config.toml
intermediate_size = 704
norm_eps = 1e-05
bias = "none"
learning_rate = 0.00343
lr_mult_o = 1.27
Each number is 128 + 24 x the weight over the matrix's rms, rounded and kept within 0 to 255. Layers, rows and columns count from 0. Numbers have three digits each.

# layer 5 MLP gate, 704x256, rms 0.144, rows 208-271, columns 96-127
129138146136145171142158164128097127133131129126112110190148137120160103152124116140129114125160
096161154120142125078095115155131137143133127151143131109120111109123098126143112155130120118141
101132111150107037142131094115130141126089136111127151141138105095131134142146135140148151159125
115101146167175142128166105136058111082142114151112112142058141130142105086144135114151133134106
151108128148154144106120112117133153144131147107102151118218100153109128087117134094124129134154
139126131138135170093135134132107116134133117146133159129111118149164124150131078162142088142112
144128154091162129127134097130089111160172105167130117136146158127160129141128156123139162197112
142165115110147127114133160114123093109166158170095135091145193115163152107176104151167129146160
144114126102135174167115109122147126116160151142125131112124152105127139102114107157110125189130
097150140109141155151170123137132094133088135118128145090085136140134151112121159165108129131094
110156110109150114148187129117117148098133147104113145131109136122172129141105146141128124154106
114109104178135145172114110157137124139115121126110092120166126128133125146109120099132133138116
128122143142141148142106109101100147094100100157119130128148138116115151112147154102109106125065
081137139169169095157137127162127139156115143106114133148108119126104120118151128156117111119138
122174132137135138127100145139149140102108124110079101109103161099155174123084122150108136140125
114135075132131137117155110131089126123113099151140135114196108147100148117069099104128113124126
113100086127153091137151158175137150151091128164142124115118060108107148130168134138082137126135
107165140106130133137111119142109134143131135104128123097108115146119129136106121114126122098128
121110114120094126183098116130124135091117126112139125119113091117169125138146115122120125125127
131144125143137121129138106109136089090116141092095112123145118207162084111112064172162141109170
150135165087107150123132106100121110171114152097106162149095170112148097116145098119133138135152
153100136137158150121138127095091120123135054159142155145125093096110091125148117149155113100152
131144136162139102136125125104125103142094092162121122108165142121164148166139097102132159138123
113155121137135121115124133143152118125087145135101142137143125116136109079095164120144122079113
083124075154120114126140133112127138178134136109126128075130138111147145152135120159169149102156
090131131126138136133146147118141138091158106135113089121116106150166154132131083134095108138093
102094126138131157087135154124155139107118090136122118143138116144126141117164132145133145160156
146120152121101150086121105158169145128131104139117127125115148144147131118101132132106101109132
149139152126121131144142105190156146123142144158094135116178085137168138083161124139134094115076
142117118106153068138129156120139135105111110163097141092127152147128143118140108159152111135114
133127129099152109151110136149097080122118131141099165107155073134128141108157108152077118134087
109140141157104136132110110126110136142133127122088135121128129123114142107125110155136157127132
112159107127116107121086131105117132099129142121130148114154102118163138133131095140110113149149
119126129083136143078114104169118173117102143148099109131138119176156152150095078138106133111116
149125116122150132108132121109098157154134124159150155139140108162124118097136113147149104153108
095144104166131120123130113138134128083108129137133156118148148155139146119112139168145138146109
144132128102146131121115143151098088142126129118119142098168109149114116104126112117105151135150
117172112125124170138168182111113117118122137098109150099178128108116169137132108152121155119112
115105134131101114148130101176110086137117188159159117163113137088150125085108124099170195149125
111106127107094128118155102151146139141112121112136103156095129177104148103134134155182147066174
134147087120151141101139157142125125167093126162124087096109125103119126132180158123133131108057
142127170128107128134162103096150124144146108113129107122151138168105113131125135140094110123117
132126144100087141120133093097100127162124175185145114172137133117155125116098129126127109117127
119105137101160144132145148128132102116104097132167077156136129143133129137101119132108135146111
090116121110114097100150112102101083115152138106133157089142155136128157095035168180155109126139
132177126142126139128144158133162136137100147206135116122167115118136109132087174079125117111106
121140136156109107134175133130110124106110135120113168150163119136143119140092127136155090145125
136162123096123084173181155131148108200115110133132097121140114107116085137099112151116095164148
105104175139124122102139092122129133119114174122110125127162146135109135139135111126136153089159
186133096126138122145145173138166181121148117152105123140115170135128043095148128135136146106104
131099114170161196097127154123147126156107103139125122136099101124126127154114150129111132163155
116183107099106118122120119140091106123136149142151157102172125164105110153139105122125089109132
143095117153124136160112116121127128142111144149132109141134129118137122120126093131094132148086
110133159135101128135130132113164125135154115104178130130089150140127122108141109122131108118125
141115176142152154064085152119126102172146099085096110110141138120152161134155155120128155141139
143116139152124135084118131135185127103124086092144133097122097132131141165092077105091122113154
146091151140115088110168180154150137117141124128130095102104119130132148095119154087124116115105
130120184117083116088131151168090161113144147121096133133085111139153094167097086138122126131128
125110148116119158144195131125132140080149145144160107135184149116112099175140117166088126110134
136129099163140179126073114109150166122094146137127134156115163125130107149160138114120136123120
134147105158140117105108147151124144110139156150144180126094078169135119179139124168134116124100
101113131114160121142139180135109117082138123135131136147122174139081091131119123160115131122109
124129147169151129123157137126113132152131178129117123088178131155139161090140139128099124134145
125125137105111106132115134132125133078110118105176120142175146091156150108153094116113129099106
# layer 5 MLP up, 704x256, rms 0.146, rows 208-271, columns 96-127
148102107174141161117134127087124144146149119112175130108104153118086136128117144109137097127164
177154099170101125150128093074077151099161125111109090140130126066160147125128104102121109147131
144125139123096150112138138198141145098102105108131140138129191120126158141153123138133132094122
136148127108110109133128140160112144171137135138168155127120090147032158146138091106153150143141
142144147111076162136103114136140157109145134115118166134121137110125120120104120100121121143138
117130170090121143134141086121147136104146130116123085127104153106133158106150197109204146094155
131119168157170182140177132142136076166128111163082165166124172125148159136144134121161163074094
097082157132145079136146130159137146165106123125171178117058114132079114132112127107068150168138
085145108111163123138127129137149139146092109131148122138144139104126160159139153118136160086090
150121088073107152123125099097164133114126123128192144106139104149108117122111157125158164129072
125140125114163133115095147137151119147158139102115131159123149135107133158135138138120145123142
130093124148112136114133140130147140173151145107083120082128097160119145138135103128113113140127
102113118110125080152143134108123111130155109134147117070118136177144142106116073148147132102151
114146154143154150163155200154135141136117148120108155122095111117135160080110142117104137111119
128110131130112104129157094130123144147153084121154153147158129122095108102159112130132111132107
106130102132147171124179151144100108094084109154131175122161121143094146090102131121143121124120
119147108151169122089125156120099182103114181144138161158144141116132130144116183151126093197115
130141090103125089151156074082109125097109131117132111143124145115106140115159139125130149110122
126109131120131161091122114109141130140082125127103150132180144116133124084145140116166114156100
154113130122159108160097130127091098155189132096193185115126138133106166140168139115095094136101
160136140115088099117120155115145102143094123101147106147114087149111130124158143092148110094127
190105123151106120131113118121108148126161101153134139097093146095111085115172115115163111168117
102102119141137145179142114117119128140108112109163169153132145155133147134147134131125141120115
139118134134150141166152143166162133082160131076140075110129112165119189149126077116124107149143
123146085148127115078122131149142125150107108136121111138186102158156116186139082136127125131123
105154116084131138130115111068116139097115094124124133100119080143148129152085119102123113167111
100151138154142150127099120124131126101127134164105161115110058155119151114096090107115083144110
136153137141149183114085135111153138173131133123136154139129118114112107108088116103109096158100
107117125128118136147086161142131150120114131151144115150136087151105131137088132143102136120110
123107136124137141129132122164118134130125156157133118135141108132135108111097145114136159108134
100117125135180117146147096126129088129158176197067121122109141114113123076081157165128129126125
084125145136114138154110081119072129149123118135124123119133116108120132124124090090117162132163
113089162128150117116134150118121116131121088163151144121138144135112133091127105134137119128095
132107142124116122092101145105117182171108180121163151158150091130114129082130146146161140100127
153122153155152083086112134106178170123139130115130139120096105099160139107134138118147158095130
134162123092111131111097123162133149125112143095142124149139130080120094147119116120120132145123
143127125146167094126125135151134091113152140110122093089122150143106081141181097112158160096137
136135154096147131110098134179125117112152149130106136129126115117135129067095124121142137102145
101099131153146091149123084133099079160157151144117118121105138123087120129147123140175166077104
114112150123102082112121132155132104119129136164127096140087140144115125111103112124182137074145
108133130148106148143137103133106124162152129175124091126174157156165128158085169077089173140120
087108133145140155121084109089172145158145126173150124123157154129143147113139139135102127142107
085168110136115136108114130153131070088119098102145134134149129110158131100118160104153137152141
141129123145174137129119140162098103112166146124130125115142124135118173106130111149119115126142
132122111147117119163137150142112097136087156144174096158121128108118104145126108106150172118152
139103139112136152123114126131128129144174150116075156119098124145139157113118119118162134078123
146140098127096147084121111157087141112113172120158147125127110128085148086148152117088137104114
139136089108155129128110173124157094091095126132107125134112105105130108108117162113096102141124
139140086108127153082085199117117111105133092117089055131140128142097145093117117129109129135123
118129139129110207116099083130120078107081114116164114144150118135113148157084135128132121147107
116126114138126147117126131131150162168138108137126140176126089177117145164129139138116120200157
113086110141145171176108142174157137141118127106126109103099134116123130107073150126155110129099
110103134122134118148121119126134143113134129111126144125102156127137118131106183149156130114125
106129132111118123161122135108119166111139110107139141154090119153133159071170119111134143103098
129078119139140121087113141138119109129149124160115130133143116130137121163153149119124136147126
076111122175155131156137106124154147107092121141125137130123081107149112089099093142128141169144
055124103111139114159160148098167152167141147147137159137171141135083151084122130147141146133106
138154079084126166085113114156171163161147124122154120130137091124160174111176149112125118143114
151137139118101129104093111147101117102107118115136107123078142146150107084138096117149129136105
150125103152149116143100155126104111102137164116139125087106134108085055156066131117157137099062
071140191103155128154178092161163109149125108107141086132138155114174131121125131087114113176151
140115113118101115147137148146105141078120145116096097121140129125130138133112107113133151147132
148108128125137145125128129109115117150114177118099164108121131092125166131132102134128156139152
146108104136134138097106093086160126116127093130161150120102160085138124110129123109178149147122
# layer 5 MLP down (transposed), 704x256, rms 0.133, rows 208-271, columns 96-127
134154102169127110176082112110133148125152104079124178107153126087124173129148096161106153080149
057054105106132133151151124127144137131122097154133133127148131132152089084155151136132099150113
181109158133125138121117110143162143104148137120094110139173120113101128111110093143115107111147
113135084074124109105093148101104162167098170141113089129129151114172129128122151106101113124162
083151135134112090106141109144147083136196137128108118108145115152110130147100119103140134099138
127152129115104144184136164118167176131113126142161114136121175104126135155122140110110124118126
146133124145124103142144132108157146111115120146133160161105106141163082177095116119117113121091
117155115103074113210170152103084082093125118106141111153105103116126128155108139113147126111135
084122116149132132183104121114079144116092173143117141111184132155147103129105140117156116153137
120143107112146142113115151126133139110106166134120104102092115151163070103135145195123143110139
123133138137104118160109120154128073103143123149125092082157128100118079167168142119135152101119
124094142131129149136155125113148125156072087121115109105103114135122144104119139107144129137142
190151142146155134112174140109110152147105157145115137108123150105145126137139133126115191098134
147132103122127120130100127072174117129083140109129136146144124098121133132121111110093118099165
113138193094133145120080178101150135120146168103083141103153122109100129138131150075084154156125
116133158125132146097144133095153146148120098071095118129132105149129173158152112111146141113130
124131085111134123131115116138156123133132109103129085113111168137151222157145129133144182135138
111102124142145160154103127129129145134159135113125118120144086150106080131082130105091118111110
111095155079124139132112118166113106104088122113084116144150149166106123105125128126108071143117
091122147119161109107142135088096093176133096147133114085150134122109111075122093089158117099141
102151129144083121166097178191160155148110134144163117134097128177105133151126143107185111104140
146129128117088139128125088147144080141143126149126131114156141152142130162130148139152101138094
123113143144106145136139087114162103098112143124125115135136151053127108066144124147132131114134
172075136121094080116108162126097142125136113140119122115123098147117095133118133108132146137117
129098117121173147117155108089146128095143122146164151169126182138135099128114122112100135120085
109163113147125127116170100130186127140114121131120134176129130188158101136104136138153166158127
122145122135125097059105128108113120113133139169080122167133121151141120148142131118124075128118
152154135120110122100184132108133096167124136163134131156144078108084092124132173125131115087118
168136123138088095117080122177123150180125120117127074117118108058163133152089081141115113154154
178175090157172066109100176128142128122136144127071088130163114155171128135090090165164160131071
127067106132145143117101143100117143133111088113132117132124159132129096144151185148142152125103
140143087153113121150138106122105156132123112134161130130130116137111157128092115132113172119115
145144128140140092072140086103172116126144141144127114128103137154144096133159126139139105136121
101122103096066114103135112121154089064142096137087162136153088091100074116135096137087131144138
168147132162165132114109112114149141133121147110076121134143156125142139111158098118139131106123
137175133141131145117118120083109141137104055126111114135105158144135099102117126123082154111099
142127120112109117152113131152116103149135164065131150110095129130121120114141137116102139105158
143095103130127140141132131118097069159093146138141135142181140111125110147141095125146127098153
162111126154101082119130121147137113133139114147140115111130123113162109102153147113107132164116
079133145095126117110133105125106144118142146150071163101129103099091132106135152173149117161159
085107142145139111106130095105090119102143104089150107117166144131096080167110122141113138103128
115114153131073132145112157132159151101099084119135102118131143146080136105154115107153149144087
120143120108110148156158082167144118114161077123139148150130185131128097134103129131163130137062
091115139097132150112134137153126141135152109117108148127149176080115104135122145105096151142129
150121133158122143108130128115132108084140089129114139143157135143091133124107165130130125095068
118079113133083107128141134145133164156151138121122091158146122133116148092114137144161093138130
109117138104121128116074112150119156113151133099157102101124132128144100099127130160103149149119
094108122132074198204168162107108149110118134116132131145143140129128138106098115149127124119097
134160160138149120116133139150157120131154141144112114129137176094135112157137125119087118097135
127105171116076097114149147094111114146128120126098095171101129088089125148126154119145136175137
132105152133122129099148129153107131110134144161101086168164087153132148103140115114110128141147
157174066152138133071112131122110095158119113193142137130144158135143113124101124124148138138059
116161150114100129113135099154140112160143104177117132112178138110119107145122113102116126093099
152087120155103092137120096146137134141127127129111145152109152090150157138121137176134114130161
120125126117125124130136106125130133188116115106114140152145165115137105139113107108117149090161
128114144151100089139158101112164134142092104120139142094152137159122153120130100108137141142117
149142134133176130127129090144137123117126124125142098156156118116140101122118115107151154086145
151120117166141149132127108117137154063162186105093132133131140130100116131125135113100091127119
095179108093172129132108142101121138130122162154121120151117120102096116144080128105134122083116
160127136114147090163101131150173177114162086141093171201150125132118152165111123152101102131128
115122149156065089083143090127120119160127113112138107109104142084124142103132106115102115093136
140113129119121121077130142167148155159153131139152150109085111132126126143151133118139153125127
141155128136190146110099084155124151101160139156155109116103120150176166182106156132102143173096
154159099144130133136094153105140116096140088145098181079129151128130116152145160108144171142168